{"head_dim": 32, "bias": "none", "init": "normal", "init_std_qkv": 0.051, "init_std_up": 0.051, "optimizer": "muon_variant", "learning_rate": 0.0157, "lr_head": 0.00789, "max_grad_norm": 1.0}
Each number is 128 + 24 x the weight over its row's rms, rounded and kept within 0 to 255. Layers, rows and columns count from 0. The size above them is the row's rms in percent of the matrix's.

# layer 2 attention key, 96x96, rms 0.348, rows 92-95, columns 0-95
size [ 96 102  96  99]
[[156 186 107 113  95 133  87  93 152 141  60 101 124 115 123 134 114  97 163 132 175 164 134 115 123 180 111 149 115 133 120 125 118 100 121 124  76  99 153 113 153 124 101  97 137 120 139 114 115 137 146  77 135 167 110 114 147 138  95 147 133 117 116 138 132 156 103  98 158 162 140 116 168 163 126 129 132 120 133 129 109 129 119 128 109  95 112 160 161 156 144 121 127 107 146 158]
 [119 125 119  84 147 142 116 157 151 107 151 120 139 110 103 120  70 132 160 125 105 150 139  88 111 137  92 129 186 116 140 117 120 115 133 140  99 108 124  95 114 163 133 162 171 100 112 122 146 120 130 150 103 153  93 158 113  57 127 125 109 153 150 136 151 139 141 116 183 138 176 135 121 145 108 173 158 144 125 101  99 129 130 138 125 125 122 149 148 118 116  93 138 133  90  92]
 [163 134 150 174 145 126  95  90 177 120 157 140  87 134 115  97 163 119 127 139 101 110 137 103 108  98 123 129 128  82  85 127 142 188  97  93 129 135 104 157 127 140 145 108 165 140 115 111 133 144 117  87 133 110 109 129 129 107 122 132  81 105 120 138 118 121 109 147 129 123 117 157 115 117 137 153 166  94 128 143 127 114 117 153 153 158 121 121 173 136 131 200 143 131 165 149]
 [ 67 129 178 121 117 144 104 184 172  74 121 123  85 131 142 140 131 125 167 151 105 143 149 168 119 135 110 142 109 149 147 113 139 100 101 159 134 118 125 128 131 136 122 103 159 127 122 104 138 117  63 110 125  91 120  98 135 117 138 147 135 117 115 139 149 162 160 156 128 130 129 100 150 151 123 124 136 148 109 125 115 167 156 137  97 136 142 125 169 101  71 111 126 114  87 137]]
# layer 2 attention query, 96x96, rms 0.39, rows 93-95, columns 0-95
size [ 82  90  86]
[[159 158 107 116 107  92  98 110 142 114 115 110 121 118 122  94 113  99 112 121 156 102 145 143 156  99 161 187 105 161 127 171  86 115 143 143 144  98 132 109 109 144 151 101 163 171 126 124  99 122 129 154 181  96 168 122 134 114 142 108 141 121 143 133 120 156 132  96  96  84 135 152 140 154 140  93 109 117 133 143 113 114 139 121 116 141  97 133  84 123 104 179 147 132 121 170]
 [130 144 101 144 130  84 162 143 118 157  97  86 121 170 166 104 132 124 143 125  84 145 140 111 144 160 149 130 104 131 169  92 132 113 163 170 119 151 153 127 124 128 132 174 124 106 164 115 103  96 115 122 131 116 119 131 160 149 110 174 131 132 144 120 188 138 115 100 124 114 124 104 168  81 122 122 104 133  99  99 151 152 116 119 139  76 154 127 119 117 124 104 154 153 123  88]
 [172  85 117 136 137 111 159 159 121 128 134 111 180 135  98  81 110 144 140 138 129  87 133 128 102 134 144 126 105  61 116 162 128 143 141 112 164 115 103 130 108 140 161 162 121 156 112 124 105 120 138 122  86 135 112 141 123 166 145 104 169 132 148 124 155 116 131 127 132 113  95  97 131 129 133 151 123  60 143 130  99  96  96 134 125 168 153 154 166 144 103 120 127 150 170 129]]
# layer 2 attention value, 96x96, rms 0.458, rows 64-95, columns 0-95
size [106  89  92  98 104  88  97 102  95 105  95  98 108  98  91  93  95 107  97  99 103  92  98 107  96  96  83  94  96  90  95  98]
[[108  83 150 150 143  96  99 120 105 117 208 142 115 125 131 116 109 142 152 155 195 145  95 115 116 171 104  65 146 118 155 139 138 116 143 156 112 101 133 139 120 140 112 128 147 139 169 146  91 141 134 123 124 137 141 120 150 115 107 106 137 126  95 172 137  72 137 126 132 130  93 135 128 116  98 152 122 151 128 109 161 126 103 109 153  95 162 122 118 133 151 105 127 138 141 160]
 [152 161 129 124  98 120 148 141 120 117 109 135 108 105 126 133 156 123 123  84 134 116 105 159 106 164 167 168  50 118 106 139 143 118 146 126 149 126 112 121 133 122 121 166 149  88  96  88  99 156 153 107 129 143 126 123 122 111 142 144 110 130  98 152 120 152 122 105 101 135 176 141 108 171 136 117  69 157 115 144  80 141 152 140 126 110 115 150 138 147 169 138 120  90 114 168]
 [ 87 143  81 141 167 153 119 129 110 141 136 125 196 116  70 119 115 130 136 114 119 108 175 130 115 118 136 167 159 133 136 145 154  95 140 147  92 146 145 115 120 140 141 137  79 135 147 159  99 101 105 123 111 133 121 123 123 126 113 125 126 105 171 140 105 155 123 147 110 165 109 123 128 109 146  99 133 100 150 160 100 166 110 151 119 122 133 155 110  73 143 130 172 136  81 146]
 [181 183  94 134 189 153 111 127 116 106 123 121  97 106 159 161 140 129 124  70 124 142 120 161 116 102 136 126 134  71 139 110 115 145 139 160 137 137 161  81 106 138 122 121 125 175 125 128 140 130 159 132 112  94 103  97 120 117 171 135 116 161 113 131 142 141  96 138 109 102 117 162 111 120 130 125 128 117  94 155 109 124 143 119 152 164 128 130  98 167 138  81 150 131 139 111]
 [128  90 150 132 104 117 127 123 121 111 137 137 136 107 114 118 169 140 108 180 114 141  77 127  87 117 136 151 113 119 103 158 155 163 110 146 112 125 122  84 105  74 129 133 122 195  92 122 150 151 165 129 165 152 130 114  88 114 106 117 169 137 115 174 116 104 124 143 139 140 149 122 131 135 123 139 142 101 138 103  96 134 114 117 126 140 155 168 105  95 162 107 137 127  97 179]
 [156 120 114 160 171 113 130 108 157 164 135 118  79 115 151  95 127 127 131 151  99  96 126 134 136 152 140 119  88 166 149 124 121 111 115 137 168 119 146  86  99 103 132 108 139 107 122 128  85 120 134 120 177 119 111 155 140 120 177 106 157 122 170 190 148 101  86 135 105 137  96 121 146 151  95 117 147 119 138 152 121 102  98 145 124 120 164 143 152 153 134 119 109 166 152 109]
 [108 144 122 168 150  82 102 101 139 146  97 128 130 121 126  80 115 115 115 140 132 184 139 153 103 112 133 146 166 128  99 145 134 138  61 151 132 160 109 127 136 126 120 103 151 104 107 155 132  88 127 136 123 103 148 143 134 133  85 108 113 105 116 100 130 163  88 121 145 164 148 105 137 135 158  89 138 103 134 139 118 114 114 198 119 148 128 148 145 160 154 112 165  98 117 154]
 [164 156 136 149 165 102 114  92 117 101 165 111 144 145 110 122 140  72 166 145 129 115 163 109 165 118 153 107 139 171 140 136 181 151 130 106 123 107 137 125 145 101 158 121 127 128 127 158 164 100 130 110 125 134 113  55 103 117 134  77  99 136 145 138 122 142 161  96 125 113  94 131 125 104 103 150 106 119 129 133 124 107 121 122 105 102 129 103 159 124 145 190 140 150 118 122]
 [107 130 132 120 104 164 124 131 144 131  86  85 135 133  91 133 130 154 108 113 101 143  56 136 137 152 136 128 144 128 137 140  43 135 156 138 121 127  99 121 182 149 158 140 105 132 143 129 179 159 149 126 151 125  85 136 158 130 115 120 145 121 148 125 176 143 143 130 142  71 121 158 119 136 153 104 145 105 115 109 121 142 135 141 129 131  96 132 125 136 111  86  83 147 139 139]
 [130 149 179 100 156 138  91 105 103 143 128 123 125  97 138 109 118 101 106 128 133 101 124 140 122 137 140 102 184 185 139 115 145 120 187 149 153 136 137 105 102 164 113 121 105 155 118 158 133 131 169 111 136 144  94 119 130  85 150 122 180 119 132 110 109 183 116 107 107 127  95 170 103 121 116 134 126 103 118 156  76 109 153 163 132 141 140 131 142 130 104 143 108 105 127 104]
 [150 135 133 101 121 178 131 146 142 164 152 139 119 121 104 121 124  85 129 116 145 151 169 112 120 117 101 131 119 147 100 142 109 149 148 161 159 134 127 135  77 112 105 128 105 117  92 137  55 109 152 143  85 116  89 138 138 141 106 144 120 108 129 153 112 129 114 156 118 119 132  98 161 121  94 157 179 139 105 144 152 168 157  97  95 133 127 131 159 150 153  82 156 148 119 105]
 [160 105 150 130  79 121 131 149 130 152 107 125  96 161  97 165 117 181 155 136 122 119  91 110 134 120 113 134 155 114 122 163 160 117 125 123 158 143 152 166 121 124  84 123 123  92 146 124 122 146  89 158 111  95 143 127 147 145  96  95 102  71 148 111 147 123 168 159 138 129  99 119 111 173 109 103 138 127 129 154 117 150  99 148 125 159 152 177 138 126 116 102 108 160 150 105]
 [124 130  97 114 103 105 157 157 156 147 142 115 155 130 140 181 129 170 138 163 122 143 125  80 113 165  68 114  99 111 132 148 162 140 123 122 141 120 128 151 142 134 137 130 124 116 143 118 119 103 120 113 138 168 123 116 111  94 154 159  43  71  98 153 114 122 124 139 121 155 130 124 108 148 124 144 127 103 118 126 128 169 129  84  89 115 101 110 147  95 144 123 107 125 140 153]
 [122  68 167 139 138 142  95 120 128 154 155 105 134 143 133  88 112 115 130 146 124 129 130  73 117 141 148 101 105 132 135 169 141 163 137 110  95 123 138 149 104 125 106 118 144 135 118 142 132 138 147 134 157 114  77 146 167 119 123 157 143 153  89  91 112 172  97 118 116 179 135 143  93 134 108 114 174 131  79 133 134 104 116 107 138 160 160 132 120 182 101 104 114 127 155 132]
 [104 125 132 162 138 158 133 114 134 118 122 104 111 133 136 151  88 121 119 128 143 155 164 124 119 118 132 126 153 153  79 127 135  82 122 141 200 102 125 149 114 156 122 137 123 104 105  97 118 123 150 115 135  90 109 107 134 118 137 136 112  83 145 174 156 123 129 120 167 155 135 132 140  94 155  68 140 111 129 169 144 150  95 162  96  95 163 108 125 150 169  95 142 163 114 145]
 [142 118 129 149  88 132 125 107 159 132  94 147 110 108 130 117 150 191 132 157 111 114 174 156 178 172 184 143 160 108 118 105 148 100 199  97  93  97 147  85  97 113 118 122 137 110 134 131 108 148 105  91 120 129 130 124 115 142 140 116 137 108 103 157 101  99 140 158 160 132 107 134 138 161 121 137 138 126  86 119 124 132 133 144 135 133 100 126 128  96 118  93 137 153 117 116]
 [117 105 119 151 195 120 113 132 147 122 149 128  96 104  82 120 142 143 140 150 153 128 138 126 104 147 169 146 123 139 117  99 122  91 121 152 123 107 138 122  75 121 150 153 121 137 122 135  85 153 137  85 131 114 136 116 139 132 188 149  99 164 126 131 155 132 116 145 129 157 114 142 126  97 146 111  80 145  87 165 105 113 160 189 132  74 156 126 130 131 148 102 124 118 101 142]
 [120  74 129 130 153 121 143 139 138 120 137 149  74 161  99 176 123 120 148  98 146  89 125 157 132 111  93 120 181 116  86 105 161 119 150 164 128 153 106 110 117  94 133 156 153 110 103 187  96 104 105 130 142 135 167 120 109 136 130 139 161 114 132 116  66 116 143  95 166 146 124 144 163 148 150 137 116 146 117 101 125  98 157 150 106 138 125 124 110 112 133 130 146 111 126 113]
 [170  67 158 145 121 148 172 194 118 131 112 121 136 140 154 122 125 140 147 124 165 115  67  93 122  85 126 113 124  95 128 122 120 155 106 114 156 118 147 148 121 119 153 169 120  99 156 122 102 154 118 100 144  96  78 105 137 106 137 116 133 105 130 156 131 150 134 121 132 158 118 135 132 164 120 103 134 173 131 109 146 161  99 133 113 136 130  89 152 118 124 166 108 130 126  88]
 [125  80 132  94 119 133 145 137 146  96 173 138 158 121  61 110 131 133 114 106 139 123  96 153  96 127 161 142 158  91 107 138  90 139 118 163 155 125  73 108 127  84 145 128 133 107 148 143 130 117 145 117 134 118 128 123 136 115  92 137 155 130 109  95 152 119 140 156 138  99 154 155 144 138 171 137  97  89 152 117 160 116 129 151 115 163 112 166 160 134 125  84 137 113 100 168]
 [121 187 120 167  90 129 127 129 113 136 108 144 146 124 153 103 131 138 112 119 162 176 162 145 118 156 108 119  79 174 112  94  91 160 136 154 115  94 108 181 101 147 143 109 115 142 117  96  97 135 112 113 145 154 151 172 114 106 114 100 166  88 135 138 132 139  93 119 154 141 147  97 166 116 132 113 147 102 128 111 140 157 124 150  90 113 105 121 127 116 113 118 134 113  92 146]
 [ 89  90 108 119 143 137 152 142 103 118  90 106 165 161 148 126 148 123  99 105 103 141 119 121 140 114 108 138 145 120 154 119 162 117 142 106 110 124 149 152 127 165 147 155  93 106 149 116 146 146 113 171 116 148  75  85 126 116 132 138 159 119 130 148 126 136  89 144 171 118 154 101 125 156 151 148 105 123 113 130 120  80 137 137  95 216 143 139 132 110 113 104 164 116 100 119]
 [126 123  88 147 121 143 109 118 187 112 123 122 119  85 131 129 137 117 107 160 115 157 111 101 132 155 123 114 117 156 107 140 147  88 167 126 101  99 139 113 154 128 136 112 105 153 177 155 133  96 141 153 162 150 156  86  84  99 136  81 122 137 146 121 142 140 102 118 130 119 138 139 167 102 153 168 134 162 160 133 141 142 139 111  98  61 116 141 104 100 106 144 135 132 120  87]
 [147 192 103 124 110 143 104 112 196 130 110 129 110 142 124 134 117  97  85 133 144 109  94 133 142 171 155 134 143 145 124 142 107 142 119 113 111 127 133 105 144 134 147 122 132 130 143 108  96 141  82 113  94 154 140 146 124 142 190 132  80 175 159 136 154 119 141 102 124  86 126 128 147 127 132 120 114 135 136 136 164 121 144 152 110 150 117  58  98 158 107 146  99 151 113 125]
 [129 114 129  83  46  89 117 138 154 120 110 146 172 124 158 134 128 129 139 149 116 142 115 129 110 134 138  93  85  96 164 106 156 164 102 137 123 134 146 147 128 131 131 129 151 123  96 125 138 157 107 158 143 100 171 185 137 126 147 147 128 129 128 148 128 125 171 148 132  85  94 104 100 127 149  71 120 143 124 104 149 114 131 122 178 128 123  92 143 103 131 109 106 138 151 126]
 [131 128 150 117 129 134 144  97 115 101 143 154 130 136 120 147 114 141 114 118 114 153  99  94 114 159 111 145 152 120 130 127 126  99 146 103 131 116 144 112  88 116 137 203 128 113 109 175  95 131 158 102 111 116 159 141 111 140 110 111 150 129  93 173 137 118 142 177 129 118 131 135  94  98  89 126 124 105 152 145 119 143 114 133 170  78 139 159  81 171 115 171 164 102 169 126]
 [133 122  86 131 107 146  88 210 130 110 112 131 122 123 101 130 129 129 146 104 140 146 134 114 129  98 169 105 141 121 134 115 176 130 125 154 104 101 157 138 149 106 101 114 116 145 111 149 115 124 149 158  83 179 162  83 137 166 140 139  92 132  88  86 137 148 137 149 140 122 134 158  87 107 159  96 150 118  83 143 130 156 135 152 133 114 111 107 122 136 120 155 126  96 117 141]
 [111 149 142 117 166 142  90 119 100 120 148 131 101 150 149 143  96  84 121 135 120 106 193 159 139 118 149 106 133 126 136 113 153  91 125 121 106 162 142 109  65 144 108  80 160 106 125 170 150 132 130 101  83 152 112 115 121 140 177 145 145 125 180 135 142 136 155 127 133 126 133 144 119 110 147 127  90 144 161 123 119  70 138 162 152 115 141 100 138 119 116 154 140 142 132 110]
 [114 128 160 151 127 161 133 152  68 128 156 136 109 147 144  97 142  96 102 155 123 139  90 162 163 136 107  95 112 114 138 116 112 110 130  87 111  96 126 154 141 154 145 145 131 161 128 122 117  85 146  88 147 130 132  64  84 122 126 104  86 114 161 138  99 138 134  88 124 120 149 111 140 106 112 130 110 124 148 116 175 144 149 123 167 106 177 157 127 138 131 157 159 135 138 142]
 [118 158 171 140 126 104 104 123  93 118 130 119 134 124 131 130 105 124 130 144  75 142 137 166 127 156 169 149 153 107 156 138 103 146 139 111 137 126 114 176 110 147 103 110 132  81 140  95 107  98 121  91 136 115  61 115  89 117 103 128 170 110 152 129 152 136  94 139 138 155 151 129 105 164 163 163 143 124 102 130  95 150 139 128 134 129 105 165 137 112 156 102 111 113 184 115]
 [ 54 114 166  80 119 120 119  77 179 131 113 139 112 137 160 146 126 137 134 132 121 142 102 156 154 108 115 136  90 138 175 126 160 128  96 132 136  88 136 138  80 126 150 124 121 155 140 112 127 119 138 136 119 105 125 132 133 132 118 143 174 141 125 127 168 119  99  93 129 123 105 156 136  96 140  98 175 109  94 124 154 147 135 104 165  94 114 116 108 137 123 156 160 158  94 144]
 [ 97 107 136 135 152 111 114 134 137 158 125 108 159 117 123 124 161 111 143  94 131 159 117 148 116  89 105 104 108 126 139 157 118  93 165 126 137  90 134 114 136 119 144 125 122 124 121 118 126 137  84 151 115 143 140 155 165 138 123 110 111 107 116 120 167 174 137 116  90 160 117 159 147 147 150 139 117 147 101  97 161  91 119 125  95  85 109 177 125  66 146 177 144 127 183  94]]
# layer 2 attention output (transposed), 96x96, rms 0.571, rows 64-95, columns 0-95
size [ 91  75  85  89 100  86  84  79  88 111 101  77  98  93  86  95  78 108  78  88  97  85  92  95  89  85  79  72  92  83  95  88]
[[104 119 109 135 123 136 113 194 134 126 118  94 106 124  97 118 154  91 107 118 156  83 124 127 123  92 163 166 112 166 120 148 153 129 123  94 145 148 105 100 101 154 123 155 106 142  81 138 116 114 115 141 113 103 121 111 113 119 194 168 113 148 136 124 146 156 127 108 123 108 145 118 149 120 155 166 131 144 191 162 142 139 113 137  88 154 103 156 108 111 126 113 119 108 159 111]
 [ 47 111 135 115 118 144 130 109 127  97 123 152 116 142 134 157 105 137 147 152 100 161 161  96 149 108 106  76 152 166 116 166  93 114 162 137 172 100 128 139 145 113 161 121 144 131 164 148 173 131  92 147 105 113 120 131 120 123  95  88 114 125 112 102 132  80 119 131 144 133 110 126 161 108 138 119 155 128 128 154 183 130 126 116 143 120 139  90 138 143 131 128  91 165 129 126]
 [181 144 172 124 143 135 164 140 148 134 160 143 111 133 166  95 155 112 139  98 126 148 108 121 150 120 115 121 137  90 141 132 112 174 123 108 115 111 149 151  99 155 130 147 112  86 102 118 155 154 158  79 126 146 155 167 157 133 132  74 107 114 100 141 135  76 123  81 117  73 115 149 132 156 123 130  99 108  95 122 134 144 121 157 114  98 106 119 135 148 116 137 112 141 161 120]
 [111 111 128  92  92 107 148 156 129  93 153 100 128 168 112 134 127 146 162 179 139  98 129 121 148  98 128 143 118 141 142 169 115 113 149 148 117 104  85 158 165 157 157 151 122 114 134 116  93 167  94 120 160 100 145 123 156 147  66 138  95  96 143 154 138 122 116  87 125 153 143 132 154 128 143 121 136 127 109 108 143 145 148 102 109 129 143  89  91  91 129 147 133 128 103 174]
 [133 147 134 127 126 134 117  88 100 150 128 148  86 151 138 134  83 120 102  93 139  96 160 124 153 161 147  89 118 110 150 150 121 128 139 120 139 131 164 150 123 179 145 139 147 147 165 170 151 141 110 114 108 121 146 104 153 149 164 120 111 135 148 103 110 103 124 102 128 119 125 157 102 122 137 113  80 124 104 142 181 151  71 140 106 100  91 109 147 130  99 140 106 146 171  85]
 [139  85 156  90 108 130 149 183 124 128 135 130 142 132 144 128 115 151 113 138 181 129 143 156 100 110 141 105 140 106 110 154 123 107 107 121 115 173 137 113 183 158 137  98 149  93 115 139 137 143 133 139 101 136 107 123 135 141 100 154 137 118 120 146 125 115 164 156 125  95 160 102 149 115 187 148 117 101 134 118 139 154 125 135  98 140 134 107  86 108 107  57 124  68 136 133]
 [148 118 144  94 134 163  71 121 166  95 146 122 135  96 150 139 120 156 147  76 136 124 137 103 129 175 129 147 114  81 135 148 106 120 145 114 133  90 149 150 136 136 137 141 164 147 135 108  99 148 129  81 140 131 119 127 128  96 118 137 138 142 145 121 139 108 164 181 129 135 142 139 117 148 125 174 103 107 102 121 123 141 154 100 155  96 102 109  84  95  89 153  96 162 166 125]
 [125 131 129 126 132 142 121 133 126 143 115 119 122 131 139 143 164 161 112 147 134  77  89 144 109 149 118 176 132 121 148 124 106 160 116 114 138 136 138 143 105 152 106 140 106 135 181 136  80 135 120 126  99  99 188 179 163 129  95 159 124  70  57 121 119 137 112 134 129 130 136 132 131 101 141 113 111 153 160 118 103 139 101 151 155  83  99 171 141 118 114 101  98 134 125 150]
 [172  88 107 119 113 112 140 110 118 121 128 121  86 119 144  90  92 106 150 172 149 128 161 135 149 137 115  94  88  86 120  84 142 115 127 166 118 123 134 145 115 115 112 118 139 153 125 111 103 150 120 131 124 158 117 111 122 133 160 164 123 104 117 148  65 138 102 102 160 140 152 143 135 121  84 136 136 148 160 147 112 143 129 136 113 175  94 153 155 126 142 186 143 146  94 167]
 [100 115 138 156  91 124 164 129 153 150 127 140  75 149 118 156 142 163 154 167 157 102 109  96 144 152  90 154  81  96 115 130 167 130 109 114 124 131 128 127 132 100 140 130 141  77 139  99 121 101 120 114 121 120 115 115 156 181 121 174 113 147 111 170 155 119 134 138 166 137 162  96 127 117 100 111 130 126 118 101 188 149  79 103 159 118 136 126 123 126 124 123 124 123 119  97]
 [ 94 152 153 148 105  93 114 158 121  89 109 152 101 121 161 136 187 152 109 161  73 126 130 127 128 138 164 155 105 144 160 149 174 118  86 103 136 122 167 113 131 136 133 113 164  88 113 125 160 149 129 127 139  98 138 154 138 143 123 133 152 157  89 100 136 124 142 110 144 128 137 118 163 104 123 121 106 132 151 109 110 123 104 133 123 166 138 105 124 104  85 147 105  63 122 125]
 [111 136  67 110 126 122 134 150 144  99 135 162 103 110 143  99 121 113 118 142 146 108 164 142 123 111 155 163 112 121 146  59 130 139 112 111 115 122 146 110 132  77 127 122 150 136  95 152 144 155 153 116 105 149 113 163 119 130 160 160 151 178 119 154  84 148 108 106 111  98 131 152 146 111 156 173 138 122 112  95 129 102 140  89 120 133 155 171 165  89 125 119 140 122 150 105]
 [ 91 154 124 129 123 117 109 148  97 107  98 163  90 136 117 129 122 134 102 104 109 138 122 177 133 103 186 129 137 160 143 112 108 108 135 130 146 120 121 147 116 155  94 139 112 128 132 140 141 121 110 155 112  98 135 144  83  86 110 100 186 158 119 111 159 113 148 107 132 116 139 121 110 102 105  92 146 163 152 134 174  88 158 164 117  79 130 151 175 157 126 114 149 155 126 136]
 [122 128 118 167 129 138 156 139 115 113 135 119 108 110 128 159 136 126 108 116 147  98 138 187 124 170 136 163 113 140  94 139 130  94 106  88 124 129 152  81 107 126 134 168 144 123  65 131 113 133 103 124  99 152 132 126  88 164 123 112 127 141 176 137 139 125 173 158 182 109 141 101 124 109 166 126 107 126 158 116 147 119 116  81 122 169 116 109  98  91 143 159 128 116 129 103]
 [156 123 169 117 102 142 115 163 148 179  96 108 104 124 133 135 162  77 141 121 124 105 112 161 134 113 130 147  96 137 164 124 132 107 144 140 105 115 154 118 141 104 109 123 154 123 125 151 156 141 132  99 128 107 167 148 132  81 138 137 162 155  76 113  65 144 143 129 128  86 135 128 147 146 131 119 153 114 140 134 116 163 122  92 147 140 102 154 100  90 101 154  91  91 136 165]
 [109 111  77  81 125 156 171 148 137 141 133 149 148 157 154 158 102  81 132 137 154  94 110 116 108 104  94  93 130 139 145 115 109 144  99 122 172 154 100 150 142 136 147 117 126 122  88 132 178 162 150 125 121 171 144 109 131 141 109 122 110 145 142 147  93 128 106  82  77 107 151 130  94 131 118  91 123 142 130 104 147 135 147 142 133 112 179 154 133 164 148 127 107 138 116 124]
 [149 104 149 105 143 161 146 149 130 124 147 129 151 171 153 159 147 142 139 117 150 139 100 128 125 118 131 140 124 146 123 186  97 152 135 114 124 107  89 110 163 171 121 136 123 127 116 110 164 132 116 137 105  88 129 145 148 112  64 120  76 114 150 177 113 103 127 113 111 118 159 136 134 141 108 141 143  95 135 131 155 122  72 106 129 158  97 145 111 128 117 112  72  84 113 163]
 [102 132 126 137 125 111 127 113 141 177 167 139 126 100 168 111 150 151  93 149 126 164  97  95 116 125 143  96 108 118 155 131 143 119 149 106 146  91 119 119 111 108 111 100 126 108 156 108 150 155 117 113 130 171 121 108 118 141 109 134 112 163 181 133 151 116 135 125  92 122 103  76 113 118 176 161 142  85 128 102 108 117 143 102 177 103 187 138 174 141 117 106 127 146 136 137]
 [ 90 148  87 105 120  77 107 123 134 143 125 117 107 118  90 164 155 128 104 148 169 148 173 150 121 137  97 173 120 148 148 112 119 109 124 127 120 144 114  80 144 129 118 109 144 113 122 122  94 108 106 138  96 151 147 116 143 130 128 138 113 168 106 135 153 107 140 116 163 115 110 126 154 108 154 140 149  99 138 162 126  87 137 166 117 200  93 158 161 112 127  92 128 109 137 164]
 [129 138 100 164 138 153  85  89 101 115 123 116 110 132 181 123 149 154 111 107 127 159 129  76 165 157  83 112 121 125 121 117 123 154 116 116  93 110 165 167 148 116 113  64 136 151 113 115 119 134 107 143 165 155 115 134 147 117 163 143 118 155 152 144 116 130 141  98  99 166 143 130 117 108  83 111 139 149 147 138 120 131 119 107 147 123 147 117 107 131 127 180 138 137 153  68]
 [122  95 178 115 142 103  91 127 167 133 133 122  93 126 100 153 162  83 130  94 122 107 117 118 166 111 144 123 142 101 136 146 134 105  80 118 155 129 140 107 137 123 123 105 167 100 149 156 158 130 141 148 108  83 129 117 122 125 163 124 119 130 100  96 134 146 150 145 116 147  90 139  86 163  76 109 128 135 165 152 133 123 181 149 132 136 109 147 122 159 139 154  81 123 159 158]
 [146 169 140 177 124 135 122 122 146 152 123 109 112  95 111 140  88 102 163 115 136 154 170 106 142 141 130 143 129 111 130 135 134 150 100 168 138 128 102 122 108 135 167 145 135  94  79 129  90 107 148 137 139 106 174 185 134 118 105  97 118 171 140 117 123 156 166 126 107 103 108 123 129  86 128  64 143 112 124 137  80 145 133 136 152  79 140 125 106 126 120 139 123 163 125 115]
 [149 141 138 109 136 110 165 131 112 178 122 158 126 160 114 108 118 152 105  89 132 149 156 128 102 104 119 107 110 121 165 119  86 151 109 156 117 149  94 131 134 131  85 120 135 123 151 112 125 114 124 108 109 105 111 154 165 157 149 178 163  91 142 129 123 102 120 156 141 112 148 127  71 158  94  84 117  97 136 109 102 119 108 159 150 120 118 167 122 143 158  96 141 132 130 186]
 [111  82 145 138 150 124 137 106 114 127 135  93 168 104 135 110 107 151 154 161 140 160  91  99 105 119  81 156 139  90 110  98 125 105 138 136 131 116 132 191 174 115 111 109 130 124 135 116 128 129 130 164 158 124 122  97 144 126  80 139 176  79 135 112 100 155 106 134 144 139 122 167 109 120 109 146 152 133 131 112 108 117 143 124 161 124 118 194 144  95 134 147 137  96 141 158]
 [107 152 105 162 169 108 147 102  89  87  95 133 125 116 102 141  87  89 140 120 140  93 145 136 135 164 155 157 172 115  94 123 132 110 113 157 143 148 150 138 108 123 140 114  88 154 138 147 128 105 154 123 114 178  86 107  95 136 119  93 133 121 139  85 110 139  94 104 106 137 145 117 152 143 129 158 135 135 141 142 136 161 138 122  86 129 112 169 141 152 149 157 171 144 133  90]
 [127 116  87 132 153  88 135 153 143 139 114 164 131 139 137 128 107 132 137 125 139  88 137 135 123  95 126 125 120 155 131 113 116  98 123 145 176 132 130 125 108 129 147 132 101 152 125  97 165 144 148  94 169 159 109 120 174 144 135 134 121 147 152 143 157 122 132  80 122  72  86 125 131 174 148 152 129 140 122 111 147 156  78 119  92 145 121 109 178 103 129  70 118 150  95  86]
 [137 139 111 158 150 119 165  66 145  86 118 119 102 153 109 162 133 132 100 128  90 118 101 148 140 149 123 148  96 138 141 165  77 137 142 136 127 147 131 111 114 107 115 167 128 165 124 100 107 144 139 111 173  93 166 146 136 113  93 115 132 141 170 122 127  94 102 130 123 132 133 158 117 134  77 118 140 159 160 128  93  81  93 114 131 137 113 183 129 130 135 121 134 162 126 157]
 [155  97 154 172 143 118 136 156 141 130 118  98 161 119 101 146 139 160 140 155 154 112  96  77 103 110 107 172 111 160 129 143 139 150 121 120  99  99 117 125 160 145 142 150 130 116 115 123 112 106 145 116 141 116 172 140 126 108 170 114  96 131  86 145 152 141  89 151 105 106 106 107 174 137 156 100 160 112 103 107 107 141 133 108 145  72 169 137 120 147 125 158  94  89 131 120]
 [151 149 140 102 126  80  97 147 180 158 101 138 110  99  99 115 143 146 106 113 163 111 185 115 107 112 142 145 113 187 134 150 136 105 143 133 134 109  96  93 109 127 132 134  99 125 119 128 126 138 126 133  97 102 147 165 134 151 173 140 145  91 111 140 162 141 131 164 155 135 111 150 149 121 141 128 127 118 172 159  90 123 122 126  77 141  86 164 100 129 103 105  98 120 106 142]
 [121  92 116 129 108 171 111 126 155 111 123 150 133 131 117 116 122 128 169 149 184  37 157 123 121 109  93 134 133 126  97 127 147 125 133 129 125 104 127  75 122 115 171 100 118 127 111 153 111 152  95 136 116 116 127 156 137 133 170 117 109 159 127 152 129 126 176 163 118 121  83  96 142 124 120  72 125 142 131 127 155 101 132 127 140 118 167 104 159 161 132 160 135 133 141 121]
 [206 106 104 166 128 169 135 121  74 166 113 147 137 143 125 123 106 114 132 131 167 135 129 121 119 144 132 144 120  88  92 136 120 111 117 133 108 143 124 131 136 123 154 106 108 124 147 136 125 110 172 129 175 163 103 128 145 144 153  75 102 153 136  74  82 143 147 135 151 135 121 147 150 149 118 138 145  91 136 137 112 133  59 119 101 134 127 132 150 101 135 119 143  85 120 122]
 [127 118 110 164 105 162 135 124 135 143 144 159 147 105 151 123 113 143  92 132 123 143 162 118 111 161 169 166 143 143 134 101  99 164 126 143 121 154 133 140  89 123  76 121 126 102 122 134 110  97 138  76  91 138 103 144 148 124 155 170 120 132 148 114 136  94 122 173 160 116 110 121  91 145  98 106 149 119 137 126 127 149  96 139 143 120 120  48 131 181 126  94 152 119 140 122]]
# layer 2 MLP up, 384x96, rms 0.538, rows 0, columns 0-95
size [100]
[[130 127  96 154  61 134 121 125 171 192 142 111 104 121 104 102 139 110 120 161 116 133 137 157 143  92 100 130 128 145 141 146 152 172 148 126  93 120 108 126 109 129 159 152 102 161 112 127  95 162 144 133  94 137 143 137 136  92 108 123 118 108 145 133 117  99 123  82 122 144 167 156 170 154 124 110 114 156 139  82 123 134 134 111 155 124 141 139 132 196 134 159 138 156 142 130]]